Part of a small language model's weights.
Size: 8 layers, width 384, 3 heads of 128, vocabulary 8192, 17.3M parameters.
Architecture: LayerNorm before each block, rotary positions, no biases in attention or MLP, tied embeddings, capped logits.
Training: a variant of Adam for these matrices, 10664 steps.
Each number is 200 + 20 x the weight over its row's rms, rounded and kept within 0 to 999. Layers, rows and columns count from 0. The size before them is the row's rms in percent of the matrix's.

# v: layer 4 attention value, 384x384, rms 0.0558, rows 287-355, columns 240-287
# o: layer 4 attention output (transposed), 384x384, rms 0.0433, rows 287-355, columns 240-287
v287,095,212,208,226,203,210,175,185,196,173,224,167,212,194,203,168,222,229,205,200,215,206,190,219,185,196,212,209,231,210,188,228,188,187,172,194,205,210,188,185,210,153,150,194,188,243,193,205,207
o287,096,180,154,161,191,165,233,196,184,224,200,223,176,215,186,206,188,178,202,188,172,201,172,183,229,199,224,208,182,183,210,179,199,206,229,192,196,216,158,217,173,208,235,217,211,177,206,210,187
v288,094,214,186,200,218,196,219,184,224,157,187,168,202,194,184,169,222,210,204,200,211,188,243,183,195,227,189,211,217,207,212,181,224,209,209,195,200,194,216,182,175,182,195,219,177,174,208,195,197
o288,092,209,202,191,190,216,193,187,197,200,190,232,211,205,220,216,164,186,197,217,169,237,184,199,221,201,201,227,211,167,206,204,237,178,182,220,176,237,182,217,202,185,194,181,205,171,189,169,215
v289,093,218,220,201,235,235,184,197,196,165,185,208,218,192,190,189,193,239,179,218,191,209,221,208,247,211,187,220,190,226,216,194,244,191,209,206,231,208,168,216,254,202,200,207,179,181,198,200,226
o289,095,194,193,205,215,179,198,234,197,238,199,233,172,224,201,189,232,176,206,214,192,191,199,194,193,203,181,198,200,177,174,200,170,199,216,202,209,180,217,217,176,162,187,177,188,214,205,172,172
v290,093,231,242,199,197,225,216,219,208,206,194,209,212,172,203,238,178,160,181,182,178,248,176,170,180,212,237,169,221,218,199,190,201,204,165,196,192,189,197,215,191,180,245,202,198,205,235,193,217
o290,093,209,194,196,213,187,201,214,184,204,193,177,186,250,234,211,214,213,222,189,230,201,210,202,190,183,167,241,196,227,166,175,183,186,213,199,200,219,213,173,198,206,158,197,208,209,196,212,174
v291,090,173,199,205,244,173,184,216,205,243,197,213,169,183,250,210,202,197,174,196,186,174,188,212,181,205,206,222,180,198,181,216,187,213,193,231,235,205,213,196,183,175,193,163,174,193,205,178,244
o291,095,191,207,226,154,217,196,177,197,158,170,180,201,216,180,225,222,206,208,195,211,186,246,199,211,198,170,201,215,193,207,201,219,191,189,161,186,157,216,194,195,245,192,218,190,184,213,217,196
v292,090,214,224,195,200,243,220,212,215,180,194,189,252,156,155,224,218,207,174,221,213,208,197,185,223,219,216,194,161,207,215,174,214,214,207,191,185,198,200,179,206,172,180,190,190,220,239,203,211
o292,092,216,172,204,186,162,210,198,195,211,178,246,180,221,209,146,177,192,236,195,161,178,234,201,208,218,201,169,228,178,206,233,191,230,182,181,187,252,174,203,211,198,195,191,176,171,201,173,214
v293,092,174,227,168,200,192,215,198,179,231,185,165,174,182,183,220,209,186,210,207,179,213,187,229,184,176,215,231,207,204,175,217,228,192,176,198,179,192,177,199,225,162,204,203,173,191,186,170,234
o293,090,254,152,214,212,199,202,204,220,197,204,238,223,217,213,174,217,207,199,202,204,209,222,171,186,196,158,172,188,171,219,220,153,198,212,198,189,203,206,181,198,219,194,236,203,192,209,208,189
v294,091,202,195,192,198,180,206,223,188,186,210,214,187,205,192,209,210,219,185,208,189,157,189,195,209,221,204,173,195,189,199,211,202,169,190,188,193,227,181,170,255,211,233,205,172,223,203,202,158
o294,091,203,201,196,220,223,227,220,214,227,217,205,201,171,208,175,205,206,219,205,167,214,212,226,209,201,180,220,222,175,200,189,191,213,211,223,202,209,200,230,170,200,182,211,220,205,177,183,209
v295,094,193,186,215,173,192,231,226,187,189,183,174,238,217,225,205,197,169,191,190,183,173,200,220,219,208,204,166,206,210,206,156,214,172,203,198,259,194,217,217,210,199,165,158,193,198,215,191,197
o295,092,195,220,209,223,212,204,155,213,194,189,218,173,202,177,178,240,230,228,199,201,211,211,208,195,182,179,237,193,194,166,244,191,188,204,162,183,211,195,201,197,191,210,244,239,210,200,194,201
v296,094,205,245,187,236,188,206,202,209,182,181,184,197,222,194,169,177,213,180,209,159,220,239,215,153,195,179,204,215,179,201,187,207,197,200,158,217,219,194,202,198,227,215,202,200,194,185,212,198
o296,090,179,194,177,184,226,193,225,170,188,206,158,199,194,207,213,205,195,224,177,223,207,195,194,216,192,183,250,172,194,207,180,215,160,211,181,195,204,191,176,206,170,199,221,206,210,234,180,188
v297,093,226,218,223,199,179,201,190,217,206,199,230,188,202,205,198,185,215,185,189,215,203,209,210,206,190,194,191,196,190,189,205,175,168,195,214,203,219,199,225,185,217,185,213,213,238,233,198,213
o297,093,199,177,196,187,211,187,205,195,167,153,185,209,180,207,223,222,192,222,196,175,213,207,228,216,200,208,187,212,195,233,193,221,227,210,204,207,177,208,156,204,218,191,205,198,185,199,238,221
v298,098,174,197,222,206,210,197,205,239,190,205,204,210,229,182,203,188,232,192,185,232,195,200,176,171,204,186,206,219,210,229,195,163,201,164,196,203,200,210,195,219,192,244,159,217,176,188,206,191
o298,093,240,182,216,210,199,202,221,165,207,219,187,209,206,208,223,206,204,234,208,199,198,201,220,221,196,191,200,208,212,175,193,206,204,248,214,186,196,230,196,173,222,167,209,178,225,219,198,205
v299,092,148,214,235,211,177,181,196,209,226,210,247,206,192,172,183,185,212,216,214,201,187,189,249,188,203,197,190,184,167,258,210,159,215,215,198,191,211,219,192,186,196,178,210,194,218,201,205,184
o299,094,216,209,187,181,220,212,203,193,195,206,183,201,196,217,169,201,186,188,226,210,169,213,195,196,229,223,183,198,222,193,167,216,201,194,201,194,198,194,197,206,216,195,217,206,212,235,170,201
v300,100,195,202,185,214,209,191,202,206,187,190,225,177,240,222,187,195,212,193,197,212,171,209,202,238,204,169,187,194,161,190,200,172,212,201,201,194,189,216,232,164,163,187,206,230,171,184,241,206
o300,096,210,197,215,215,219,191,178,181,202,219,181,192,157,197,212,215,221,237,205,195,208,185,192,176,199,200,211,207,200,211,179,197,170,197,212,187,169,191,173,192,188,222,175,177,206,213,195,224
v301,097,228,220,169,204,215,217,185,230,190,156,200,167,159,230,216,172,231,188,203,215,212,203,198,192,222,207,223,177,181,181,182,178,202,199,209,192,195,193,166,193,176,176,196,181,206,172,212,188
o301,093,173,186,222,188,168,183,217,140,211,179,230,224,234,172,195,210,201,206,201,182,182,161,197,215,173,212,218,191,205,199,178,208,216,219,227,199,208,190,218,220,206,208,219,183,171,204,207,200
v302,097,202,196,211,252,230,193,221,199,194,213,220,223,159,196,214,220,197,200,186,182,177,203,177,200,216,206,238,252,205,214,182,196,204,153,190,194,197,209,188,201,232,224,205,198,202,230,182,183
o302,091,183,165,189,164,187,212,182,190,194,211,185,188,218,237,216,200,202,205,197,213,188,199,224,176,242,218,182,229,179,182,221,206,195,209,206,210,192,211,182,189,197,193,217,228,206,184,207,205
v303,094,165,202,194,188,181,228,184,203,210,218,213,221,201,210,186,227,171,203,196,179,190,210,206,197,228,182,196,198,191,223,193,220,210,198,220,229,188,229,187,189,216,166,204,230,205,203,219,173
o303,097,232,222,174,221,210,191,175,204,205,231,176,225,198,193,209,162,206,234,202,205,178,229,190,203,194,183,174,199,230,153,235,172,235,181,164,182,201,211,220,212,183,208,163,184,187,204,176,191
v304,096,202,156,189,197,155,212,197,232,208,181,189,207,191,212,206,211,181,207,224,212,223,183,193,163,222,187,191,218,199,217,216,190,185,198,166,234,224,210,187,230,208,174,205,191,195,215,190,204
o304,093,201,212,194,179,252,174,210,163,175,206,194,229,204,189,192,212,199,189,205,197,150,212,229,202,197,214,201,197,183,214,196,228,254,201,221,193,192,190,200,191,196,230,208,173,192,169,203,203
v305,090,195,189,168,199,160,204,204,219,222,200,209,214,162,175,201,207,172,208,142,182,200,198,200,212,220,172,198,198,192,189,193,166,178,231,189,203,187,151,200,189,184,178,231,185,225,206,197,186
o305,088,229,208,207,210,192,166,197,187,173,159,173,199,211,225,227,188,185,215,207,223,205,219,211,204,218,203,187,207,220,207,190,220,213,176,220,214,224,190,204,229,173,204,195,189,153,207,203,179
v306,090,230,205,195,172,205,220,229,165,225,214,195,164,235,169,201,233,199,206,221,183,176,221,227,228,222,214,177,192,207,189,205,223,208,165,151,177,203,187,198,213,236,194,208,183,199,208,201,236
o306,091,195,218,242,226,191,246,193,208,145,202,221,207,151,241,166,209,219,194,202,202,218,199,152,193,202,188,205,179,179,230,202,195,203,219,219,204,189,215,215,188,129,192,218,195,172,143,208,199
v307,092,204,190,198,200,226,202,214,214,185,174,203,218,207,161,191,172,261,183,205,218,222,253,200,183,181,176,206,185,186,182,206,219,204,215,206,220,197,200,180,234,189,224,181,180,207,198,207,183
o307,100,210,209,209,221,194,229,211,182,230,207,213,183,222,219,186,213,168,223,205,212,186,158,202,212,212,219,231,198,191,186,157,200,181,221,214,184,215,211,212,171,190,205,236,201,185,198,210,201
v308,092,159,173,188,231,198,165,194,204,178,186,192,207,195,208,194,205,219,193,209,185,217,166,206,175,221,204,205,188,190,206,214,190,205,207,197,194,222,200,214,180,175,217,154,209,220,208,193,184
o308,092,178,216,191,178,183,198,196,196,198,182,205,185,227,198,194,230,168,200,161,200,190,221,212,190,209,198,215,221,193,174,179,200,200,181,189,221,202,199,180,182,192,175,226,187,213,197,229,196
v309,096,166,194,211,196,212,218,241,225,216,172,180,186,218,213,200,209,197,205,180,235,177,202,178,225,219,218,173,222,227,223,224,214,218,201,208,229,198,179,210,199,196,194,198,213,188,208,188,219
o309,096,238,176,182,188,217,221,186,194,182,202,196,207,193,167,186,200,217,195,224,142,206,197,211,206,186,175,204,198,185,166,207,214,204,197,179,213,191,194,171,176,210,221,194,186,222,183,197,147
v310,098,220,210,204,226,187,182,176,164,190,205,204,203,179,197,201,173,189,200,233,212,159,217,198,213,200,192,163,203,211,219,175,153,210,189,205,209,178,193,192,200,232,198,211,188,177,220,217,198
o310,092,182,196,207,189,197,229,212,165,203,227,180,170,220,176,190,193,255,208,207,217,205,195,212,234,195,207,184,198,183,186,192,212,180,229,183,173,210,211,206,205,193,162,182,208,193,202,178,206
v311,091,208,214,183,179,200,190,183,173,167,211,203,189,168,217,173,177,201,180,192,182,165,194,218,223,237,200,212,204,214,189,204,214,191,157,207,203,227,179,220,183,197,221,197,190,173,198,201,230
o311,092,166,195,188,202,207,224,207,229,220,185,198,180,193,216,212,212,196,208,214,200,222,179,179,193,196,169,176,193,185,196,190,177,198,229,211,193,206,184,190,196,215,191,187,203,213,207,197,198
v312,096,227,184,215,176,180,216,196,196,200,202,187,179,226,229,198,217,169,191,182,238,191,155,200,215,195,169,220,209,204,226,192,232,191,159,192,182,184,198,184,173,223,199,189,206,196,166,239,175
o312,097,219,227,185,210,215,196,212,215,175,218,216,229,177,188,189,192,222,223,209,183,219,230,202,160,175,222,164,222,209,212,195,198,241,230,176,183,197,195,213,213,188,214,185,156,192,228,198,222
v313,095,155,206,211,220,231,208,210,193,185,176,233,231,184,215,157,176,205,193,150,200,209,201,219,215,214,191,173,221,237,197,212,187,225,182,244,226,186,172,159,152,207,192,207,226,183,203,228,199
o313,099,213,209,166,198,204,193,205,191,201,209,175,195,209,213,213,206,206,198,214,195,211,199,170,172,208,169,185,198,193,195,206,202,192,204,161,190,213,196,216,231,208,207,179,203,233,198,166,180
v314,096,193,170,192,219,213,194,205,180,211,241,215,195,239,177,202,166,202,207,211,227,178,154,214,185,179,190,197,225,151,199,186,190,207,196,185,222,215,203,193,168,212,191,177,174,200,182,172,204
o314,094,209,219,193,162,183,208,187,218,193,192,186,185,158,201,196,216,207,160,197,196,222,208,220,215,210,188,187,169,213,185,202,213,229,225,227,166,191,204,214,194,206,217,210,211,195,220,210,206
v315,096,183,201,170,205,182,202,178,279,186,194,205,187,188,164,195,212,218,189,210,239,219,203,197,204,267,219,203,205,186,193,193,185,193,199,212,171,228,195,185,206,187,214,244,203,185,171,177,214
o315,093,190,201,231,187,199,195,190,175,176,182,228,211,172,214,196,182,180,202,170,182,199,210,215,181,184,203,196,197,200,203,205,209,226,167,212,231,210,192,199,166,195,218,185,184,217,215,192,207
v316,093,226,171,180,201,206,209,179,210,210,199,222,213,188,205,195,202,155,181,210,179,217,226,208,185,204,185,209,179,204,222,172,192,143,195,179,193,236,205,182,153,207,182,204,198,177,203,196,186
o316,092,204,226,195,180,195,227,222,207,213,191,186,208,215,208,223,190,218,189,219,213,231,199,219,194,208,202,172,189,210,194,203,210,241,187,176,202,182,204,214,237,212,217,180,197,197,212,216,183
v317,097,201,217,201,235,186,193,219,210,212,189,200,183,217,175,208,164,251,202,186,189,211,217,240,210,198,191,232,197,211,209,201,180,215,195,217,188,209,192,181,232,166,231,200,204,207,179,213,216
o317,100,198,214,212,161,192,235,209,192,151,211,207,190,242,215,201,234,167,185,205,218,205,192,182,189,197,209,217,193,172,198,191,202,184,221,205,187,209,195,203,185,244,176,188,199,200,216,186,216
v318,089,230,202,193,187,177,194,160,226,210,171,228,182,194,220,210,192,210,196,196,234,180,204,238,213,211,186,167,186,177,176,219,214,225,164,225,185,171,184,191,217,197,210,170,193,166,196,181,224
o318,094,221,206,210,163,206,199,244,197,162,215,173,191,171,208,186,192,212,184,232,175,178,197,195,184,187,185,223,229,192,240,179,211,200,215,183,230,210,214,214,154,187,193,222,197,204,200,205,179
v319,094,212,231,203,216,221,222,193,177,210,205,236,217,184,199,206,199,172,232,187,197,209,188,142,196,198,174,185,211,215,207,199,206,169,203,191,210,188,174,176,236,165,210,213,180,228,148,228,204
o319,093,196,178,209,232,188,155,206,224,211,207,199,193,167,165,201,212,210,196,217,227,187,235,208,233,167,219,183,178,210,210,213,182,213,194,213,213,215,228,238,191,215,211,189,207,201,207,218,184
v320,090,152,208,206,154,192,188,185,214,200,211,219,194,180,226,218,226,179,219,205,234,180,187,219,168,224,181,220,221,205,186,208,189,166,166,218,170,199,193,202,234,211,214,172,186,191,172,210,183
o320,091,223,175,206,193,148,218,210,192,196,185,222,214,199,190,189,190,221,197,199,171,195,199,178,218,194,199,204,177,209,203,210,188,257,217,237,205,209,208,222,191,193,202,202,201,201,183,219,194
v321,097,205,182,210,219,219,219,198,201,213,201,183,202,236,187,201,193,207,218,161,201,180,213,227,209,212,200,193,223,203,202,168,222,205,189,207,207,206,216,208,203,180,207,210,205,195,159,203,182
o321,094,207,218,185,202,206,196,218,199,194,216,228,203,192,181,194,173,214,227,222,184,189,195,182,228,213,214,221,192,226,171,224,178,182,230,217,200,208,198,220,196,192,174,183,194,174,198,158,207
v322,091,211,183,222,229,195,190,194,197,228,198,233,229,206,195,177,184,192,205,197,178,180,196,203,164,254,153,201,188,213,199,193,190,200,227,217,138,160,193,227,187,214,203,219,207,177,164,211,189
o322,090,188,205,182,170,188,191,186,206,186,213,150,164,192,201,219,185,186,202,226,213,203,197,205,221,168,202,205,212,197,222,221,192,181,179,193,212,222,182,176,222,195,225,199,204,204,214,187,198
v323,095,198,200,199,210,216,216,195,208,182,199,210,233,188,160,214,230,149,200,185,174,199,176,179,215,195,229,203,245,165,203,173,197,188,209,216,232,204,205,170,224,193,171,203,183,179,207,167,200
o323,094,215,185,184,185,193,199,206,216,219,183,176,159,213,203,195,191,238,191,205,206,215,209,211,197,220,192,208,167,259,233,246,218,210,218,192,179,180,210,241,186,198,205,162,190,215,159,200,190
v324,093,203,192,190,185,182,186,230,171,188,213,193,190,160,200,216,199,173,205,227,227,216,202,176,170,208,213,194,212,191,203,201,220,222,185,191,202,204,196,232,232,184,207,210,208,181,214,207,202
o324,095,188,199,213,234,209,185,185,217,233,187,197,197,195,181,202,241,188,203,182,192,212,214,230,214,189,216,230,197,225,218,179,207,195,206,190,192,175,229,184,215,240,217,181,177,196,191,212,224
v325,099,188,169,226,186,207,212,211,196,173,227,216,178,181,170,198,220,198,198,178,210,219,200,167,224,230,199,237,172,183,215,178,175,207,217,184,223,192,232,167,173,216,204,238,217,156,218,227,186
o325,096,205,201,184,227,214,193,172,188,215,206,155,196,194,233,201,157,191,187,209,206,179,208,224,171,207,187,181,224,242,178,247,210,204,179,185,231,192,155,220,201,205,197,170,184,214,189,186,188
v326,096,202,200,205,187,161,199,195,211,217,186,224,219,216,225,194,190,185,188,199,197,193,193,144,220,213,224,217,210,209,220,198,190,219,209,210,150,208,197,232,223,202,202,210,206,207,184,237,216
o326,097,184,187,205,203,212,189,227,209,198,234,206,213,215,188,186,176,251,214,201,201,191,191,230,200,208,228,195,231,213,186,217,204,206,236,223,208,182,198,150,215,188,189,203,217,197,235,188,225
v327,091,181,188,146,241,220,169,222,205,224,194,218,206,228,197,204,182,254,202,199,168,188,169,185,220,204,175,204,184,173,186,174,188,193,241,223,207,214,190,207,195,208,201,198,220,204,236,204,188
o327,088,231,192,231,183,211,178,216,219,179,161,191,185,191,228,197,195,161,170,177,237,200,223,230,165,191,180,220,187,211,181,229,202,206,176,208,202,191,221,174,191,183,171,218,187,238,185,198,193
v328,088,184,224,171,148,202,201,184,186,206,218,201,186,191,206,214,184,178,214,235,221,202,198,205,175,183,190,214,205,215,168,219,193,168,197,175,167,167,217,198,181,174,192,224,181,221,212,208,207
o328,086,213,169,202,244,187,191,195,192,217,183,208,223,211,194,185,209,201,183,183,180,235,215,225,241,200,181,180,197,191,205,182,186,230,199,216,190,198,193,215,203,221,168,214,212,188,208,197,194
v329,090,202,223,188,208,180,202,202,174,170,174,177,215,222,190,186,203,199,230,210,201,183,173,229,224,188,199,178,181,192,227,165,185,203,220,204,211,186,206,200,165,188,231,200,168,243,145,207,173
o329,095,191,187,189,174,201,205,210,224,225,215,244,185,174,185,171,190,226,216,188,210,179,201,206,219,258,184,182,211,188,211,186,199,195,187,201,168,202,215,190,227,200,168,252,180,152,238,174,233
v330,093,193,185,229,195,192,188,217,238,196,217,190,208,175,203,180,241,195,192,183,198,171,190,159,183,210,177,185,197,188,177,203,172,205,222,205,181,215,170,217,192,238,197,201,217,217,177,177,236
o330,093,202,216,208,206,212,212,167,202,230,195,210,195,187,234,156,182,229,202,220,193,219,212,238,201,179,202,200,160,245,223,204,215,176,178,206,215,199,204,180,199,159,214,204,175,185,204,225,213
v331,097,202,194,210,206,180,236,179,171,194,200,200,210,203,210,197,232,298,193,185,154,225,182,188,229,188,209,190,266,194,209,206,174,185,196,186,190,197,196,238,171,181,202,193,202,230,211,168,230
o331,095,192,178,211,204,209,180,237,224,214,192,202,199,179,199,200,181,157,211,192,206,186,209,233,226,189,198,225,188,213,219,231,195,169,201,163,192,226,194,169,226,194,173,230,212,195,205,192,222
v332,095,192,195,179,190,199,228,208,232,159,224,205,203,178,213,190,164,234,184,233,196,207,209,186,182,218,177,215,180,207,194,214,207,192,169,214,196,212,185,193,261,171,165,203,227,195,186,216,225
o332,094,188,183,202,184,204,176,188,193,222,167,208,215,191,177,187,226,183,210,182,232,192,169,200,218,200,175,205,207,202,177,205,178,206,205,194,224,218,202,202,167,208,232,197,186,200,238,186,183
v333,096,198,214,198,219,182,186,202,195,231,224,221,208,200,179,219,183,178,151,202,160,233,189,226,205,222,207,227,208,189,214,221,189,214,190,173,173,202,203,207,238,184,248,191,222,172,209,206,244
o333,098,191,191,203,198,181,186,174,200,194,206,213,181,198,219,218,251,186,252,204,229,237,211,183,169,188,236,211,211,152,222,204,223,215,194,216,192,192,220,214,179,236,200,194,247,217,188,211,160
v334,096,179,182,208,173,165,175,176,171,229,221,186,175,182,181,210,217,216,215,171,191,206,234,183,193,226,221,157,206,212,197,210,180,209,201,199,194,196,203,174,178,187,207,147,218,212,223,189,205
o334,095,238,197,222,197,173,217,212,224,172,193,191,247,201,192,176,149,197,202,179,183,197,199,206,208,194,188,216,189,215,183,203,189,204,225,185,200,211,224,172,219,206,211,241,176,201,170,210,210
v335,098,191,214,214,166,193,203,197,216,218,186,202,253,208,214,196,169,177,188,195,151,201,207,198,230,214,218,170,212,213,203,212,220,202,197,212,209,204,196,198,220,227,212,215,198,216,218,218,177
o335,099,186,219,182,249,213,198,216,174,188,198,208,190,216,248,214,208,192,200,238,235,229,211,211,159,167,180,253,207,220,183,209,211,178,167,175,193,228,233,198,184,168,184,198,230,191,187,195,202
v336,098,212,199,199,181,211,138,194,173,179,219,206,187,180,206,194,198,208,226,205,187,197,182,180,224,243,219,162,199,183,198,175,256,210,217,213,177,233,195,211,211,197,212,228,191,169,223,211,193
o336,098,217,236,218,211,178,225,229,206,196,177,159,225,222,213,208,214,157,167,217,228,204,227,224,168,180,203,220,203,223,166,238,184,232,188,207,218,196,236,217,191,206,194,168,174,206,185,196,183
v337,093,214,216,206,175,192,174,185,187,196,201,195,170,196,200,198,200,207,188,193,208,175,180,226,226,177,200,203,203,247,212,191,192,181,219,217,225,223,226,200,206,192,237,186,175,213,209,208,217
o337,095,212,197,200,231,187,217,223,215,196,170,231,221,195,201,196,218,183,185,190,214,207,201,168,217,220,206,185,176,210,155,175,178,196,209,218,189,191,168,206,248,215,210,177,181,230,188,178,224
v338,090,216,184,210,206,168,200,224,154,193,208,209,190,195,179,203,236,214,174,209,158,214,180,199,224,235,208,227,191,195,189,183,230,226,195,211,192,214,220,190,183,216,208,197,195,218,230,170,175
o338,088,192,189,163,191,207,193,201,233,219,219,201,186,197,226,189,167,188,224,186,210,203,206,200,186,184,204,236,222,185,191,226,198,174,191,188,211,185,184,213,207,192,200,190,214,201,148,234,228
v339,093,183,219,190,226,195,184,200,222,216,148,211,194,219,220,225,168,209,215,182,196,211,186,214,168,203,229,175,209,188,230,187,180,176,214,210,236,210,186,210,155,179,183,227,194,185,185,182,176
o339,090,232,194,180,207,213,209,188,159,174,223,206,187,214,170,190,178,197,149,190,213,211,246,214,215,210,186,235,204,210,192,203,214,215,179,166,155,182,235,197,204,221,194,220,194,234,189,203,203
v340,092,213,181,211,216,251,218,199,221,196,185,201,212,232,216,212,197,238,217,221,219,193,234,185,198,188,195,176,208,202,207,215,223,200,198,173,179,199,185,190,177,196,204,204,207,211,252,214,221
o340,090,204,204,232,181,160,206,189,181,188,198,183,208,187,217,187,224,169,168,187,224,183,199,190,161,185,222,205,225,205,201,173,185,237,224,177,197,187,227,227,203,179,172,214,223,194,209,174,203
v341,092,194,229,192,173,190,169,203,213,214,195,195,234,196,202,223,188,206,212,201,204,196,196,195,192,240,175,184,206,191,212,183,207,182,178,193,204,200,205,173,172,195,207,207,189,184,212,198,201
o341,089,161,180,238,240,199,215,190,181,203,207,209,175,182,193,201,193,212,211,202,232,210,215,229,180,194,198,225,176,193,172,193,208,233,168,212,185,227,231,211,204,189,163,202,223,228,217,220,185
v342,092,210,240,217,225,206,210,195,178,203,208,208,186,199,230,192,218,225,177,220,212,184,221,186,223,246,216,226,201,216,154,178,189,166,234,183,220,226,195,201,176,176,169,198,203,170,222,169,202
o342,091,210,205,189,180,188,201,211,194,183,174,167,201,206,179,184,209,167,210,187,187,195,189,208,187,203,159,183,181,197,200,245,194,206,167,213,218,203,204,199,205,214,213,211,190,205,174,196,206
v343,099,219,207,185,241,164,214,175,210,216,206,187,190,221,172,214,164,199,173,196,193,211,231,183,203,201,175,199,217,195,196,235,191,214,223,190,185,188,226,185,185,211,181,198,178,205,185,206,195
o343,094,217,204,196,216,202,184,195,155,215,191,216,211,185,210,243,217,192,220,191,198,199,223,198,193,189,204,202,216,191,195,189,211,182,193,192,193,218,211,225,200,193,200,200,217,177,205,191,200
v344,095,164,173,187,154,209,185,196,169,187,223,197,193,230,159,210,172,227,194,210,198,210,222,177,175,226,209,169,207,229,221,194,212,194,203,200,194,165,220,181,182,185,225,191,215,213,207,190,230
o344,091,228,204,228,237,170,191,192,226,183,197,203,221,192,255,206,179,137,218,192,220,206,188,186,206,219,243,205,214,170,211,186,196,227,194,227,200,229,198,208,213,206,221,190,197,191,191,181,184
v345,094,187,159,186,214,186,208,200,191,200,195,212,189,225,197,187,241,225,207,183,217,185,201,178,204,178,201,221,217,200,186,183,171,197,249,203,187,201,202,190,199,184,183,216,151,218,201,175,202
o345,095,178,213,235,189,172,181,201,221,199,177,217,193,172,184,220,164,184,181,205,197,196,176,217,219,201,204,189,189,206,181,200,187,199,179,216,203,198,215,213,235,211,225,237,210,193,184,181,202
v346,091,222,215,222,183,177,223,210,200,185,207,212,179,153,180,213,204,187,168,213,201,182,176,192,198,235,213,214,219,228,195,201,233,192,196,158,216,208,205,189,202,242,195,230,199,197,200,183,197
o346,093,187,182,164,230,215,182,196,223,239,203,210,203,199,217,229,169,188,231,177,180,176,188,192,235,205,213,202,180,181,194,239,207,211,170,226,211,215,183,176,218,196,215,173,195,214,195,214,176
v347,091,196,180,192,188,218,194,224,174,211,201,196,194,236,203,235,237,209,184,227,203,186,229,229,197,189,195,185,224,194,211,187,182,154,185,210,220,219,196,205,198,222,202,205,185,184,175,191,212
o347,087,202,220,197,225,188,194,164,225,218,198,206,181,152,211,211,184,192,218,194,157,225,197,216,225,194,189,212,206,188,188,192,214,235,164,191,199,168,187,171,201,170,211,210,215,196,213,187,200
v348,098,200,174,216,229,202,195,249,209,167,196,187,159,221,212,211,214,228,181,215,191,205,220,189,206,240,201,179,210,236,160,190,186,212,208,218,182,218,217,186,219,215,206,216,195,216,186,205,171
o348,095,169,213,200,184,202,189,199,198,222,185,199,217,164,191,206,176,174,233,189,221,197,185,224,203,181,188,242,173,210,161,181,209,160,193,216,203,203,189,232,200,194,197,219,216,218,208,207,222
v349,094,251,201,194,207,222,199,177,175,196,172,179,182,205,204,204,159,176,214,181,194,220,244,193,217,175,212,235,196,232,182,209,184,211,213,199,202,203,203,201,166,179,230,189,186,178,224,209,224
o349,093,147,181,237,183,192,219,215,217,218,196,235,200,189,203,231,225,216,179,195,179,178,179,175,203,233,190,206,203,188,194,219,210,212,185,223,159,220,167,193,241,195,193,204,210,211,187,164,190
v350,094,209,181,222,199,169,213,199,223,226,222,178,196,207,156,205,187,177,195,187,195,220,209,228,196,155,163,200,225,204,174,214,208,199,239,197,179,212,221,229,213,196,242,192,194,193,184,209,219
o350,095,191,215,236,192,176,194,232,202,179,182,191,191,208,205,230,169,219,205,224,210,185,191,193,193,174,201,209,180,189,212,196,190,184,181,199,225,174,183,161,187,214,152,209,186,210,252,220,230
v351,094,195,218,207,199,174,218,222,189,250,180,201,180,190,189,208,176,217,200,203,204,181,237,214,190,169,202,224,213,201,221,191,202,164,225,205,197,205,204,195,208,207,206,216,200,208,203,217,182
o351,092,194,215,196,197,230,170,183,201,177,177,218,202,236,195,227,206,138,172,180,201,221,199,189,222,215,208,208,190,188,205,236,188,227,190,196,201,202,204,185,227,206,172,190,182,216,189,195,225
v352,091,200,201,194,197,173,213,203,208,194,176,208,177,216,218,200,186,189,207,221,195,193,228,202,165,193,204,188,203,243,215,217,195,173,194,248,157,159,187,203,189,220,158,190,193,180,209,194,212
o352,088,228,213,210,191,200,169,205,183,197,234,195,224,192,176,201,201,207,211,193,216,203,180,199,228,205,207,182,195,200,219,206,197,211,230,183,191,199,238,192,231,184,194,188,204,187,214,194,182
v353,091,224,182,188,165,185,160,178,203,193,161,179,208,217,204,194,190,219,158,207,195,165,228,207,195,206,182,203,198,200,208,223,170,170,233,212,208,192,217,222,191,193,171,203,201,218,185,191,208
o353,093,205,224,169,193,213,224,212,186,196,195,195,187,173,180,145,202,203,221,187,216,210,185,219,204,211,195,197,179,213,179,188,226,197,172,212,208,186,178,184,215,202,226,226,163,224,243,193,190
v354,094,207,175,199,197,196,192,238,221,186,216,225,213,201,204,220,215,207,235,221,185,210,191,214,232,212,207,195,225,199,202,184,221,235,184,201,205,192,220,210,176,200,198,210,186,220,206,197,227
o354,092,203,202,196,185,200,207,196,240,200,177,183,224,185,214,200,178,211,194,209,217,198,199,172,172,183,199,172,169,160,190,206,194,187,214,200,200,176,153,214,193,190,210,183,218,207,210,193,190
v355,092,197,165,203,172,187,214,197,230,236,195,187,191,203,190,220,175,216,182,208,177,224,208,170,233,176,188,163,233,186,203,162,184,200,251,196,190,206,208,206,205,189,215,191,182,240,199,177,145
o355,092,194,211,205,243,185,148,211,182,174,181,200,197,206,227,194,165,170,217,140,223,200,185,209,187,192,210,225,159,244,193,222,210,182,168,189,213,213,183,209,229,190,177,220,187,198,162,224,256